Weights of a small GPT-style language model, trained from scratch on English Wikipedia.
Size: 3 heads of 32, vocabulary 8192.
Each number is 128 + 32 x the weight over its row's rms, rounded and kept within 0 to 255. Layers, rows and columns count from 0. Numbers have three digits each. The size before them is the row's rms in percent of the matrix's.

# layer 2 attention output (transposed), 96x96, rms 0.423, rows 66-95, columns 0-47
079:130170140168185076116135105143112155078098140106157109095088119078124125132140086138114124165129106142070163207095148164045126099112095158104113
082:068201113083183109161082146152121131119109122100104164090146114149145132159102144129131096179129084100076084124077093129133097163081109200175111
080:108109093127166119130148092140146136097131116144152083117128133161128136047144148139114062105156135142103101096095088146080123067123108096117147
105:120128185072124127164113173083112134150145100164069216131115098096172096097085092115121097118081159205058164125161154123161131147089147105137082
078:136109125106114172125132125146134117170145114127078136134143170213052137122177141187142186159125162115075153182162082086142096062127098123105128
112:109166133150106121147115086129119069158127098129113123130113080110082136108166106095125144144117117136196130094186099103109169136129150133174128
116:152161118153073104129131130140115155102111094151127117159147098139100128083090146128088080126162144094089182114171130080073138124110212090129120
106:124156114123102127101106166107104121164139133081094157108216127092112152112106096174187182138137092095108098188141142139135138161122107179114124
090:103164091100111115161123177145083114145122168069133144106098102090101088138135080144156183119130121119126124191141102152169119104084045138135070
095:083098062095095115114119084125137134136104169168151137122161051117177123126076115102122142123149089121177072130079156104102112168110152120185144
096:151126137118157173147204101108113130164105142139139127166118086129131073130034131101134213144090111082101104120133088088069125063137201138104126
082:137157134170138188148143107081133111101106148082130111160164155184126124131066168117108147119147097063150176082120159128083123127185193125134148
082:135161111141180122227103167162091118140133102103117147113125164092129076188151082160130192063111135123105107105130107226119079153116084108133132
089:132126083110154145118156138150057106097145146156131163142130052006162130119127111130148136123112076149081153153117090130128128112122144096152150
082:160161098066129127163148106125113105119156094130132171183082094100128148132145171141098154112148123121121077141172084131082071057136127119136126
090:180118160116088106131124185163093130175129117096058151100156164124076155123125176138145111112087163178175109105151121094222113151142104137147134
106:141100171126119101112105155131097130130153138112124139083139168081154158082096096176164091127148150146101139104114144159131175124186102130121102
094:135136126156144118142072099109092136194136126124077168159126160105110117148098127153144089107103141102065167097141124087085163109104155140192143
057:104069162149163127091080147112119158129129187157142114148147093131153106161121147122117162114134144117124078126027184125112097156119170193103104
092:124120064156149135100149152151145104099103158118129133075135178115116125103165114127168055113094077129098109081079089175156153215097118169105093
067:128087125083140169086128127173169202110092110117107128111112143127068124109204115155075072132138066159210081099140156110109136127165109076105076
086:120108115179209177123163129179099086157139166107157128100120200160148107099146140139143092065104127120167102087154109119192162150190139118109122
090:080115091114195140110144129109123126160161141136133089139165079105163145143099129110118105074083134115176157169131180071163183152126169112207139
088:148134133095076124105147073105150130117118157091119107169094216114145109180077167154128126151135089110242197103127140104136147122147183138134128
085:158149133132104091164128158073102118152157110118129127109099189150176144181092129181119074139112168165057169134127118137121135105134098122160142
068:121085182142135165115126174092094135141144157089125126156093179155084130130127129114107136125063137094247108113136117117223148104170143081139051
094:046132125187125154102112142098088112123090101126109067129144054148096138139246109112098132080123128108166158107103149120131116130118135082040168
102:082122135191151155142077127096124121155099170149142093165143100211180067153083119171165094053128149095174139153104178092135130119165104156150112
096:132122116107076116130106179166082125106137139089120103040121063098093103133114106111166155143114127162111134141109120125133154116138092176101137
102:168114111164059196126165105122168108177101123121134103136148148183143136184144155105156089118140220153143114108159123083220106137113135123110165
# layer 2 attention value, 96x96, rms 0.102, rows 67-95, columns 0-47
080:135081139143150099125114099084076125140108150145172096154151115155172117135135125141192205119124152127134153155119141082141129070191163138163120
086:128108077101025102111107122180136156072072104083206136146177179161136096101120116072085142132132112122160137093137138144185152135127122116130096
092:114129109118147118086118113125115113086105195120101128126147154076179146138132105108115139048098135159162135145168161102121199108195124189096124
095:118200095075091136118108115133145148101150069138073097148172098133179159109125082082125101156111137100115142120096126172140145165059172076142117
092:077034108134085107145123111151147120085133143140172156105116123089062146172127129116180135085171128124102113132089176160143082089107181124181121
089:114114158059197100130148132092150114104089153109122176046093112112174093156171158106106093151097133097139146108130113145117084138152128108182177
106:125104114160131104124085092125139143095162090184098126081145137141144121086137125129163149168089118115150167150139135155137113119144182143111101
107:098112115181132098121054117153131153105176085148115083153194108127139194124093142114179167133141183104170152072121125078117153108147152187123123
103:112066171171144124143154191183094112168129123047102149132133170156149133133160138148180115138161141106123162160146133047182108152130089120076093
091:115104166160150131138111134142164101157130106087153074174114136178149153125133119114098123119114148153116125087151157113098125144079152068150174
085:124135147134172082135075161091144126136190130174117101133070138193110140122154123170180144137096141130099055086176123117142146177155175116159159
088:143170096110120118128121078083160177092185126154114101105134059129083147145067112173144183143129093171152114123105101095091125079150175175112153
083:109133174112095127143182149186127190108163130108138070121143126148134152179109127099124166110131158159173170134147154085138129131059113157058119
093:138151109127084071095084094193166149090115126100164122111185096125106144134076108072144157141087155139107147059091147124145153083077166127126112
096:093103093123151089129114142087157165116137149139164194094115111107182110161097095122170099124166099074104094112110130123108120052148115172046091
088:143184136171170124090163146079125106122120156167161114148131152142130090095150116115106111054059104140145107131160109172111112137167113149092135
099:168119142132158115097218105078141128090088120099187102066137087119129118125105144138127137098118080135104086131127153132109100137178154133158111
084:135175146163153151106157121078092083173074133130107138122087132126097118118134140162122118133139113169112115186164122090101134127174102150114168
101:139089125097127098155089132119092133138139167103128098135148150119133143155132117186136147165133148056156135155115133093122169125166120205176161
082:181136109119117062121078088201112102116148120099158107145155053123123097168189134110140124223152163119074118123115131128153151094217114131145102
088:150134120109141150131124202105184144096156107111154126148127148184102131169110097135142065144119130099109103162150108144106115094112107153160185
091:114152151151154126151110161151124111158109086121138174111122152176162146145148117135174084126150163165117166125215113088134108121147101137133121
090:138132178158130128151121155086098115177090057153139127113160147188120156129121119177154183083124174116066077142129123143089126132149080103145131
090:139120160087179177118099086113126137145138105149074179142154131148189121094145106123125152128112049136132105132123116230139179164100117108131130
075:124147124140146153117104104108149151144138125144086147136084089101147181109120163092145093179192118125064136179127106120108115107196032181128173
088:081173134108070122132130088148099138132128110139062160111117089088091186138099184143174141194192158131115094118096069174100127182110119180145105
099:127146084151168162057127143075174112118173129168086145101118136184150138149138138136195124123156134147132122149154078102122185143118156122085116
106:122074125144150161107102098103169133141137159185102153165140141131160153168127098143164145118144193132204175120116163143058157104103103184077138
108:132129112084159138146165135124122120162150122141113141116102123122149124086104109124120030152191100126082095130082097159174117145168130134125148
# layer 2 MLP gate, 256x96, rms 0.186, rows 0-74, columns 0-47
093:055120109122122116123107136151150118124090052150107147126106098101126091112220088136151119095116169115130113170145111089103155137136126086139169
128:073082142159154096167115091104103107148139120153143140101115110175103154179157109087175139071103169138134111126179104101147209093129101111118120
096:151067095123113141167158134113130127156131119216177114103088149130099092158140131098122139170112149086168102142130152136156135070109137156092179
104:079085140106122140155162155095105106060136108082149123145073088147108117190147160137113164105127069136110046116179140149124137165151157117093135
094:082119115145141136159155165116144117129170099131106081184094158141178089083100124127120146129162158106138134146136133126112186147092124220133144
119:162152066169163108136144139154159139071119120154143190132149142139134101115137115112104085068149134081121070128131170148156157096087181097082094
117:161101107072167156093121127135141120148079122081137116069129142190123107149145129170059042141118059081135117113103103129113124118191135142124154
099:131092097149171164157088080109128156126099156070105121065150125121137132085127170229122162128132069127132112095071125114161134141118142149154152
099:137089109101138079140148101136134132161097140137107156158127133152092092155101083138138035162107104101139133147140150102102106169102126108179114
082:118140133096154104120108139136113079149086105170106055183173130130092082131147154084116118091116192127083143143120133108097165112163208077169087
091:138140141099131156055119067097088179144118148088104163139171116159073105171160160079122134171116102121102158059069176120097166127161088177088094
105:139134157168157149091141085167126142133120128087127152104160114133073180148162146098121111142114139140119081105133085075115171081129095118139144
112:083095138104116141108130127093119081178084185208146091118067113113139097147126172141175165128084137113125122101100172135162130182102178110115121
095:086145102149104122163109155152096115113101101158121159158125159130129153103089113109100133091168139130079122107145128215118132129149069077127148
100:105104165092067117130142074108133109137150169169156171121128120126100108148097167130167113133109149137110151173075198147123131117111109143180187
083:117105161121139144165162190124084136149161145103144107105092140094134113109121115153113171153125087149166212174120108150157100149164174102162171
095:134113106171088112192159140171115184195189155098112175154151146159171113135088112141116139159124134079147143178151153171173096115152077164148095
098:102110119094091167112175109138099152177150108151032055062117109126097106081087138076151098158090167105154131117114199087125165140103135048163154
092:110094159113129131116127109132134103106124079092147096125154125138114131109135097175076072165101113064154092110127086113091121134142118148142176
082:151156059168105175135130121155092123132109159179051142113122104107165111145115194103146147120087126127121135139136109167133147046154154143175195
080:157184150176111138134130096105092112157082155177174116118107114095160134098077116121102141146142168143173134149147079103141127131150102106129161
106:105120124104147152187147134080113099132142160113111128124076129088121123105100161160174165144074095124179107155164172087085132168112172125155156
096:119170135124072147109117114167198156117145149131178178108187134143110159142120138091111138138145172114118102141094085210076136105204117139097123
095:094128137077092082149166060141087138116124042140144146132142126123124178134161128156146163106159110105118083120128136087101092124158151127157172
115:098192160109085114173111104113171131154138194131139148109117085174165133102203182200135114092160170144103115113058114163147114132149103104081104
128:106099128173123149179151128126108165113104163146169152121104152182115106161184126099148123098113183161155152120131109206121210138217092093123167
104:125151185170139049141122110122116159136171069105149085175117123130095116183124139144108135139156096123146154137124130119083081109091104213103168
090:119071155158081103070155119172119107101151108106181168169106153066103126113189079134121130101160166127113098108118041134153149125127172179133153
084:122164123141122146145170109139075090157138147088126141165091128176126168079108154082160110111036119158106108196080107099148131156141097150162082
114:121116071089155138119143120110136132124122157168147121128123155095092133123174099105160099129080112124133157089109102174112148166085159123147102
097:131161160145160141197029191091111124167102140155128164097143187183090137151135098134107108126089069117151124135135125132134135126147129141102171
104:100127134102150112183156198117111141137152189142150141088066132125168097127113138067129180154048138114166181162159171137153131118120101136099098
093:146091133198100142186062151129066133155112151215115131074085115153146187110104126119152196121086135123143102115113151079188125071118118171132132
089:127120158098125155091113090125197149124130075142114130109130109125141130114160188113152108046126148164120132060124088144103163140085129136149147
101:119143169179086145137096112165127177112223133137131115089094148139096137152040123084111170123097113164146115114106132105098137182107144102053036
102:142144110183129148138120118140071154163107101147142120089122123162129152128134131137081152121149160156124103109075130127129131095129147194118087
108:064155142131084100122147074088163128085095145121145090135079138139158160118120092185107093118160113150100177068061092108107120160084138132139117
116:165164130168099135108136145184131182118121078103121140143133076159061148114120124062132111139142177134091111191084100149131169071105088133145167
092:143130144162127123109136129156105162088103040126157169121178194163174105156146078123121139158162129148098111159091115124098093109116081154112166
098:100154123099073155134082149183100182133127127127129098154139141073046156129125156151173079184093120056077129120094090195133094108127168107169138
078:170147140122122124158106106078124122069093113073130148111083113138105133142103083178113094172132114106132109146159096169120167177093165085156084
088:096115115070145134128123059182107097143071087116125115046167145129117110083144147146119099111181119123151169128129113166101106104186170108152176
092:134095194147114140132123058132154110062121110148139112118132227190098161132165117126114104077085127157134127175135144172095107172161094172171121
098:113139167124070166142112168184114168147110158147171125117067105153103173131155105162166106135145106125135137145036178140123153096116092145116113
089:151135143174105136131132137124109131128114106131127118165138125139140085091142138110094097143177147097136143046123113199179156139124073060064087
136:122120132190101111133098088102101158136125123179119122123073154181078142127163108133146160121146142097136118068167086182110227057171099128093141
095:167118136171157120129139104115189064159096140100166095110108152156097116147092111029170124121142133129098117172165147103089092125163160135047106
095:136080129067189186130150098127119132170073194122165109167111142107118111127119153058169123119086121091083105174079129172120157139100129130112064
116:123159158155170112183133136145108143102151120134128147110145152229082199147115108097139128072091155141172073104166134164141160127122105132086180
078:116137116077184151097107102109144142100070149128085146134137140154056111150206162138171112126063125161089082132093123166162116088084085143123127
108:180128065121101125199135119113098150083112115132097143143142162187130155140174147113131090165130132118169124105110116137069128189141097145127130
083:111157126107070095198144100131100075179149156151191132137105144150132162142134084115147119115117110136117149111057165129159118066142106151093164
079:126145118081170102142127125098082130095152151159072141102173136097095125131095153120136115141038114086157133187119148201136134112083109190158197
105:119104223125093067128097112131140151159119142156114161147158104114130127091163142091103093141132121129221119139169111127120146087106068124182106
099:137136109173096114190154126176123142096144113126132113075161105200158172169177196160090139127118158105169116133086137148132087116088125105161149
102:077129085146120138169148081140156116128123111181147116133140175172107202112117154115141090117125125064145213089118120117113122100139116071087177
077:132098159146157076166065091133097127184119146111122125082093124126147150196095142112134193143134151096123023180116187111188124096098167173138129
100:136144087141131095179128170147072114140135176119083202118154096152170133136136045190101177118102111150174129125122140105125095164127047144168113
095:130170146124127127215112157104165162103142103168148206120149146137164121170144132155125109111075095157201132093135163140085131180097096107116088
092:132114056138117103113157162102068099143105122113133126103166127136140141165100135139114105068130112149175103096153110124158112071157107137107098
090:148138120089091130084131168114135067069134117136123119121105136113143092121135122196144102115118096106115161126109055126069118062126151160152134
100:110123114142104153100107112151123141103156040125142169067112132155108104119097156114173140125157097134155068062102062055107155103138180117078157
086:150141177137107195155083137208138122146127093133143104095129130136110172142085148132167131100111120135123125122124143070101143136115083164124148
095:146108100121124117170141134147123108134141029124126090116165144180075185110086138084156089140077118105137135172146155105176145115082117117152131
093:080156128069117114166147196068181110068173148116135079176155107103120112142128192131121093165126197154090113157092161138060107101154130144094077
118:124063120170190117124108085158091125105093141120152123144136097168083167128124126119132131096096104072105132134115121071112142135160173092143162
097:128138123168192131107124128158162118125158124133168134168120104120139142115141033086131146126151158095080115103114189111093204120176191137097117
109:114118145163131094154131140156126096124109148139181174156110160173194172178141111110123091134113149083169092094157164165153069113156101162115096
110:154143141129116136125153158061109093159122130134128134211227090115172119108175179088148120089045154110125086164119138112152183155071121081136127
124:090074082168123127135155163112076115135135160159123151112116143131123135083068089091085179097032106120151126135168154103144117146102138109133118
118:098124116065154111069134149080161139132108151133159103159135106123163087094158116109139081109176082116102158122118157151084130122126125199150100
076:168131095147183200163102133134118166152110075135115097089074113114120134160150102077144152174120135144126108175142148163109140117130159108159171
092:123145125136153209131120125062123179156122113168102114122052161136091134113154114101127103131107097120163124181133102144130117092160119170133109
116:135162146125142120157149161083184071141119134102120125061136121144166159094074126148166168093055132149213148083168119122129129128071069118125129
106:136145153107138101170126167162104174087136094144135142122165125189093137100186136122079132061100123140108056157138122197132113134163066094134137
# layer 2 MLP up, 256x96, rms 0.18, rows 0-73, columns 0-47
085:197064119168126152154148130151157067116143103064133192157106150173105123162073137159139150131150127148140174072105163191127072135116139198125080
137:094105116149175099154123103126101112176138121151145136116079103143086143174122123077189148075103151140143107117181116122165189099137134122113134
096:169040115116122107191112147118136120166128098154191103110072137132123080165124114110127156179131149100172139168146135144137086107128124188091148
103:122098140143138151168166151130096130083136126081152163120089117173114155180084139145108170128137088122160082121175156142094100207140148151134143
097:127105059107122100143149139126160109126122109125106043139107160173168087110112114130087136145149142152131103144114160153124180112069098167133184
114:111140120138115143124150127124118148072147106103078169118196084128139132052202143115113080117157217117066103140090095156074157076114121060071133
111:086149182097135100122105206133133087054075170153101146111109125099154128099185074137103137161130118049089169120132121135074118079154116116096132
090:081189168168119084141169149107113129135134133157154124159125153123094144177145039094156116151114198165130113188158141142135106109122128080111103
104:155173079138088163135120139127071077108135122136094202146155146135145140169170103154115191085119057131149147119078151144166199146144143121098080
077:155094121161113144124138117113154157102141135108143191072116131108153183124099113163173132154141075133172120104128102145143104134111067184073165
091:146108043100133133098128070153136099099170132144125091143129155166136102114138180187177110108129138092119121096140077107046167158159172143151151
111:155147138081105134152142135138139142121129071096086136136125106135134157198179096085151133121178079078155119116119115149155128105130133107134096
101:097109106090125123113101088081192094072105085142162044110113129183152122127144174146121091129145077123081117092134102125154113136175146146096084
089:143080165133150116102139098102168103124144144118117091117090070094119084102095095114183136144153129135165112126111141047128143141146163152074110
085:161159121114186094056185200119099124119132151104067107158102123152123154094184063128110091126119122114145076068171133071161121104115160071115078
082:070147137124161096157128065076175116135116084103112142138183159204124118096143120136138095153122145078054128084129099125106141113077137169096126
086:162095158146127110147131144130187140050124148115089141150084101165149103108143129160166175182192098116151151144156082142073104117110093200106078
090:150158182155134134077167117154132103150132179071170086153111087116077131187111156132117192172146150095055159127112138163140200103103146157103069
088:128141128108098122107141125165154140141118044116160093148144117155119174115116068153091085169131111105148104119150131107099131174100163104197166
079:133127070122106139111108132156151168124117152188077088164164107157161142102169186102128161131100116095128124132143131126142156058125139146175194
081:074081101143121134160125113176124128176151146148111171124165145102102125143158121177080110092140134148109122041109141218146124135128167107092091
102:115133155124091147100187090212086180134137145134105177174148140138145105089149093137096113079148150176137149108065061139162106138086100125152127
101:110136203149186104114186097103092101098079102092098106167154141081190108101154095116128088109153094127120180105123105150138118238092126091130133
097:161092085172148168114128158071189076158111211115103093155117110145111046115157137118131070142091106101082175120095105156158157144109127146132101
115:123078122137160175087172162111088143123129099111094152125108162066058103135043121057138119131122052141172112145175178084124102089087177164130140
136:114150168071142122072122136139135132120146115119143130105155119118098156078122137108161107182087113093080132138070079051112064151101095182139106
103:158090085150107173113128149113095122162096145127109136072105169144137119145030140113165127154135105072152216111116151133167147111176115083137110
093:139082145158216138152078179122135052188153187079140189146127125077138137156104101127165123128123098138150114114166167098138121139125214164117129
079:134100122122149080145124121117140121117150108159117157107157175076135140132194124123107077111219114125120151076165161164112124124132120087079189
121:155131154177078114175095162161081119103061100051144137128109174080077139141169135142118116121164152199132166132165124143109166150154099102141198
095:099124114189111104114130134104158130117130176094151154159118093062134103125153136129177109147167142110121190123144084080197126158102127125127095
106:085174144119115126118139131137144125092147117083144092137059101074141129174098120129133175186075152099132108196165161147150085109162126152097070
087:141192123082146093127154181129124115069076132112116135180071143093160142104114159157096136119128143142126163130113115145097163141061061156100091
092:158137128131100158141112152140073088139095118136141132068071124124129116079145130171099148184073136077141188120133162109165117141196122164110150
089:124104098121164161130084116138128128161096103110193115107145140103125127144048111130158208164155132112152149156128192145182168150089158107130102
105:134139068122115158139137108145037162187057090170117075113128128142117070077162153093038154121154100136125092082116136093163131086121102159098114
106:054084124138137189129201144120090111134165171162111160152186138121052140101106112105135152123107175157131086122117153137128206146098138094081193
130:096087139109098085123096108132146166133104105152151121099153114140141122179111102133114154114155140133207067072154116149171092094098100044104134
092:134121087135107120131104169089110100161163144161151110122110096121039190089139187129128114131095184066093160112179125138127127131131105114127070
099:127112125107120152143102157130060161119104058115168080167139106103032118136126161176159114193114062069103139129103078206106095124179149093148103
087:146141121115132100148084094086133133075106147122148136163081142123095161151125079161134116174160104099119115134138091129086137164072183092126081
099:110120141094072107096103144143156074106134151098135087147093130095040156180128120129114104139101152109044139107116103128130148132156150140094050
096:115151117165145147063127116083156132136175042142104111159166089132098100077135149144124083118143126109091112085114087141138124050113149129124128
091:131099121089109105198114088125135153149130110104170128118092156133114178136065107118098142156111069119131165125097150055101102127066155101119166
094:122143094153199148141139119078096126165138158150120155132128146117143153181068147127156070178207113098104117123094199191088168114109169137126134
150:134136144159133098131094106094130190147135144133118135105062170116105139143120110119137163133161116122151091072129097222091189086159092123098163
097:155143108102065146108157095104105136138112129159175065020140094080072121123143162130120160134122147126132110120119130130190152133139095134112060
090:134079152069189170119116116133083136162082189109152137160095132103100092115121167068145137158106126121091107176092130160103160119095124130106050
118:122136151158175102158129086142122126159139101124078138120152109217093147090142148107162131055111085097101105122148146176159126102163119094119125
073:104139136064164147107140121092171161123144153091108120150119144171064108175141134126132091122076117153148120091078128168144105068100126099126097
115:136061163143126143163103056115140170163089142109125144117082206164128092160080148110147100106151072173073083111108111136121072093147168100138088
087:171136147139102083104113102117165119138096080074115169105159110130135104068171169102084091050092093131143159147098076088154110106149098153129126
075:071180146136172074121118132112089136170179135117131101095144172112155102159132133156185141161103126174137203141110206098064103133111151181175065
118:114110127102161133101159100054130143138126139156101072102104095052030114174099148146151156146117130111134113131113132115156106147155197176124133
104:105153106150151124107154149110038121103181087116129122153160093101075124103159184141100178119092146040129121097102084174127096109098125120110164
108:143148192110097121122077177164108144089168178083129147146107064088090125120151082172135201184121155190113123171110140117136139167089121202155071
082:152138170135131067097108107171129145105121114100151192139156100140170154179076144108107138168126160124156082159153170144160132115139149143133170
114:132142126070187160137139111108130126146066118131144150136138183175131084173132127137100095094111142078085125091089116113122219109108249106108141
096:144101082071150167109170120147108112134091191100089057157088112076117149095099166096156177123129128138115086177127100117153100093161113128163142
124:079113056106106157133151215136177148114112092186132162137145128143116092139115139195159078095132097094145152131217106135145104110113108158101137
100:169170152123132085107137148166164062096127130138129154167115125095191185173092093193114098154205095084180141090104083160086161101135123092099107
095:155112123107147138154126101142151112143106191112122038194154104140134139130140107121122138167135127082122194178173177166123126149117108083165144
083:161165141136166203160149175176123147132122119118117120097155149162130161144074150117151147017177067139079073085118177072125124116172071132131146
088:132077091157090147191157142136134139160162086159137074079159134130072141137080135122141143082092103159123139189128158099161144133079151107127120
084:170100102136177162123155067180118155149048134110108127049104139127113127044132119111116135111139106136120165071176104135171123175084171073163107
123:161139156178110116160120092095114136118080147100167119127112109130111138118118163119114197158158142120155126128154098082080114104148161077098170
104:149097101134085144143126156149115110166137127110113143079148181171088142150122180087155143131103093137114127157148101143236067066117070105151174
110:094119127085129066119103098088096142138178144152108078140140143074093135123136150105157135172132167186102180117108112070081128095095099125105129
115:131085074147141107096103106190104138121194092148123160132068110108100154069144142132134123110145078128096081103170093147136140108144152081106164
129:102052105147152110159142185099090137127105136177115122109111185130185119112068149094142147103085088180165134102175186103111080175108148106133147
119:163115107118141134075149103106114072128172113093153075110073162106119081120135119067111081149165067129067145124084083142089102152105109161155141
088:049050146056072062094146155131104131125171168153204168119119125136163117139165144133134128108120091174120177128109138094128134165132096078145145
082:064085127087134082107141170202106104128170111096121179135149086124085076119141157119167157121106159120104152098123109056135169155151122093103131
107:119130141137107172116155112111152099118160170098139158126152103085101129157177122178180162123186157138124119127136122190112091134211127149100104
# layer 2 MLP down (transposed), 256x96, rms 0.198, rows 0-73, columns 0-47
080:130161152200082078168182109155118138147126192123119085083160165133121132152110155119131149095129080101109143116135108104134104165098145157107138
113:119163130170155169124118077090112184120083134193149065133109135107128076108124101133086147088088162067095164149117120183129188105134113111083139
100:140042099158133115114134142114172129121181102158153118138106124104083081156145175129098144137096186076126113166145134119111137059106119136074115
106:072095173151121135156214155091107164106174117119116159141066118150145132177097109106148152138119138121093133106132105113169081165130216140124139
092:183137170142162091183114170146137149062132094161173115158068153080175124130144168170110086097168122105155146147175110141101081139145163098108096
113:154111199159177146144108087098098072178128087133147111138119081130097101132125183191077124119153160132186135185091124145138062138169155150135135
105:139163151114119055167155205079117133090103146168107114133101179095127115128157025119109135137120126052121123098150168167100173110142150078080119
100:126153142063106091102112138127138098104142103153167088209107169138136162149165163066102070126137153162084064114178128132130117117110113110109084
105:061094162109181148124084156090164127209138145075133075099137127163138151114121147075176117117133154154088102085169109161149045133118082108114138
093:084162120147130176124132113141114113136117153085158136107091135168071157107106101153129080079148068151163080096093115112165162131154087124148181
096:167145144038130116064148087113117177157161139084160129141119068105113082186161118082111159179103113162132171095133190105049110126132123157107089
109:082133106158101097101080120137160137115085171099165103136120147128165142051114169196075112117167161163163088074109131167132118159117112154109173
094:158146167099118138116147085098116113126102114154099115111084170129124076140148179176162100139098188124029087107102132109114133127165178118165134
091:099093143108110106157141160162123150170135152070165166147192143124127116170168168176167078094127133128160119188087145135108109165165173168086168
100:102110061179126165117066174180131129149096135066163067115130155090147205148127155101142156150121103111193158144151077109095147165130122147138074
074:142127135142076145200192163115096139133138128135073198096131163172143116114121081102090104167111173127144138094104091111126179137098149170147095
086:111154104122124152103088128136107096142107116128171071121107125109116157127148184089060052066114142144166120111038147122142137166099172169125181
084:141149142187120104077120141103126155137149122084183115135091095150123103169084137125135147106111078135067161112076107152093128147127119162167147
092:153143147176110101123107107117165113114143080051145115103082147097107169153097126141093091153115124056143081098129143094141172082126162125185167
091:162168090118119110174147080155084146096184131124092167111099109135179115142138133173110136119104109142174134149182122119161127096135114140122177
088:084094084099162139135113121138104141076108117120103146106116132165064122127149110155163150108111050172101126157072205111134154166091154101110121
100:125135123135077118114112171218153174114159186070131119152097102157112170081114156119116105085137090136190148148105117146154098084112058120087084
098:141104086135144109113086157168133057152095150116104155163051143152134119109151133153132132113175110151122167150125191104151129104133113150065172
098:144135098138089155101097179146137102136170144130135120134132139145117119091145143050157077122102162174132133124115110148135205136135112112144110
114:065160136176129145119120060125156104121149136115159133059153093132144116126163203110148109169193036134126168090167107162103103177117091155141131
116:110146109128079133148122102167115131143122162086094134134160040094134131131141180133136101110185107149135144138168142066181129152062124130163131
096:201106151159079150134167139148088165091166081139187193102097154121098096104112137165152154097158182133173152099155157118144166090210101111163089
090:099195094115094156150143094123164104152100135163101122096106115216124103117093159097104123145150131150133165132144165108124139192083078082129133
091:071161126130119080115139104135130119117112129170090121081157128097106124138106120080110062131178092097152145074173147137053176112112104170181136
118:099140115066103173051174076132185200151198140133106108124145146158119157151122136122135120135130119082096083140135093159150109107135093144124078
107:078108157084137145081185022197139120141117075093124081110068097097130134093150136126133123168171115160148096150123163147074157133109126165161090
099:123119134108125084125087176164109120067134138064124084118042126064112075101095110087113126181140122124120130234120101100152065121125049113119129
085:132146127121110145130143175150131158103104114115148148151164126154073114123083146118168113180152127149172165131107137096112112118157212120170112
094:167137097104084211109114181168119109155134128094113152118089118148113148128145124159129122156098139108119114087124111057130162129147125146143179
091:134137112142106139169130099118140160077153161195139140133070126183098094115114133133126137076121139166096100069151070129070086114169116137097135
097:145106125110139123109139078118131169110113149118083129133081122098105101146115058198141185105123150159117088147084141161162105161140134166100125
108:208140132118076059125064136122161084130132150093145149078118095129182116158150119108150142134105076106181191134177168098153073143145134092135084
118:118156100120114128124101147138124094123122096160124050112174122149178150150171177168109197152153087097150087136089177112104154163182135173074108
094:106103099158100131110080112130116116165123170133109139085075095115094147127143140095177184133108119090197097112151116152144177176141133146169062
099:104149208127073137123076116111175123161099122148136127136123165124088121171127176133148086190107121138061126151100095174081073140145149122127192
094:116152113143136109109102120081134137092055099145078187146111155106158095149085111119086114180116144113123156128116124106077135127103161106167129
088:098144108124084142122092156105143125093165150121145044203100098083076137140100114129121167082105108108072131126083131143133148200123142201067087
095:141183094171072135074131197119120105162122145075106126145119083123120102132118149104171084101162126089127091135129069098160157071106152085134173
110:162130097120117146111158197165106152175114120158156143143100077155112109135146050165147092115145127140072099183091154108129128102170119123130141
078:096102115146108122166165157092216131141142170165157103107103138165128096138116085109112184115086173153135107135168090072085158136120110189131123
115:190125127160105103151157139144113115093146092123147151118100201172112129114074142144090156173112171103079087139118112139125151074164125115106102
090:130192104126113091096079155160140104166159100152107064120172133045127131090093103089109125136121094136171100083182121151114067139127152097131085
088:191115117129121131102185111101082114155114115124079065160161176101144156103187165071131150102095155115059122183089119170121160115121107128157096
103:153153123134146173145115114081155169109127132213165163142135196091106151140098088137122163182167186118110127127112137089170165140138066114074166
080:124137082111149112108120092124099123158085151115128110153130141145117127140159158148089058173112079150217179127127119171120120072130173114132167
117:214110074091135144151130124068107150124093130116123126150116135110152121147140099153136120190118146093143153140142135123104122189167088153116126
091:186171136084142155137179052099136109100108169174086118140153139092054129089113102126152108097135122114074109112074126124183107130123106168114136
076:193137190101160080127060168131097146124183122116129140155150128088120103110151159147134147133133122094148224179118192113123153095090118157201105
113:115129024138136203133149126173093110118138178133169133080116164120175108134147113130143180075109125121071134099105104146126101110110150129053117
101:114165142119158125053152118144166125096137130153126152195128159086121089063138123097141111105122127145095144081156116169151136086151155135089182
108:092093131131092147103163129092078104133132145087077062068123145087120085146141132094094086093136078118177168140121104156059137106136175122215115
086:167118164169112113162114092149116160118164155088127130145097150099160161153111123094052130111124137151083118140107242137140113154111185123187163
115:118113100174128151105124142115156078113212133102149142114095102135070120124126080096190099117094165112194090167172100125129032131143042119094102
092:152069170140042103091186130103118103098123163130039136138118043099128127152116071165136127129124142228133166145103161120138098138092131092086107
124:163153158118142109121071043137111105116146158072126088120099147124128149104166136050128163190163130138115141121044132136093119157132168101167118
093:086163151120128155148183113123121047121131134123091125187084152102116139138136095192117085138185134066136147098128111122079170154109084117140138
096:113109082109089177119136085191127124136127169095170110144118072184072194127191154116112140165151101108142141161157181155142120131095103127128147
090:191157180122131155125081165119133133133104096154101191159140146150180166171036080129129121076124118100135138157155133101159069103158140118109158
096:168099111098161110171143135099128127155165093143137063090115143136073108122161119137152126132137178093114120127155145122118144089097170113127123
084:120126077098118135141135178121103103136124070168132149179141128168141104116075117126105106104166075163113079154093121113107169080127104182134099
117:177100106123153167108169178158079126102182150099136118130106123145113124137109069112111140105086162134069129106129169138110206110149130125166128
101:065162094096141137117106063139144162103109144162162113210189172072179121055178090141085122135135152113126110112115119132083185131170169101117102
111:126125115135106174137168166146126129157109129087142145121115083130144149097135115187090117092117138086094076137130124121152153193111178090144110
118:186134165092132141117118132102121130110117092179142147160217137103092100119133161124096114118080221106135108167163118184130136163137180136138100
125:178161107127099158140138126124133117164110105149150123146091095198111122137120103175081149061116128114149127144156087139162182131107153147049120
111:130097175139067110154163117113149169140098123147090128137115119152055114127107095148173126091105192144096139146176152161128130112159152159099111
085:054117107111101133118134162115084157122147161153146142125086083135081093111082141172138119088153121140075115136063109151093186152094125132097098
090:072114161133149116103139114143062120093113116134155123123181112093104085134091124116165120156136078080179116117133119113097176164128131121164154
115:132107101118132102117070106183055145122141131144122127195131108107167136070145154128088114204149093165070103177064124105135130152173100161113133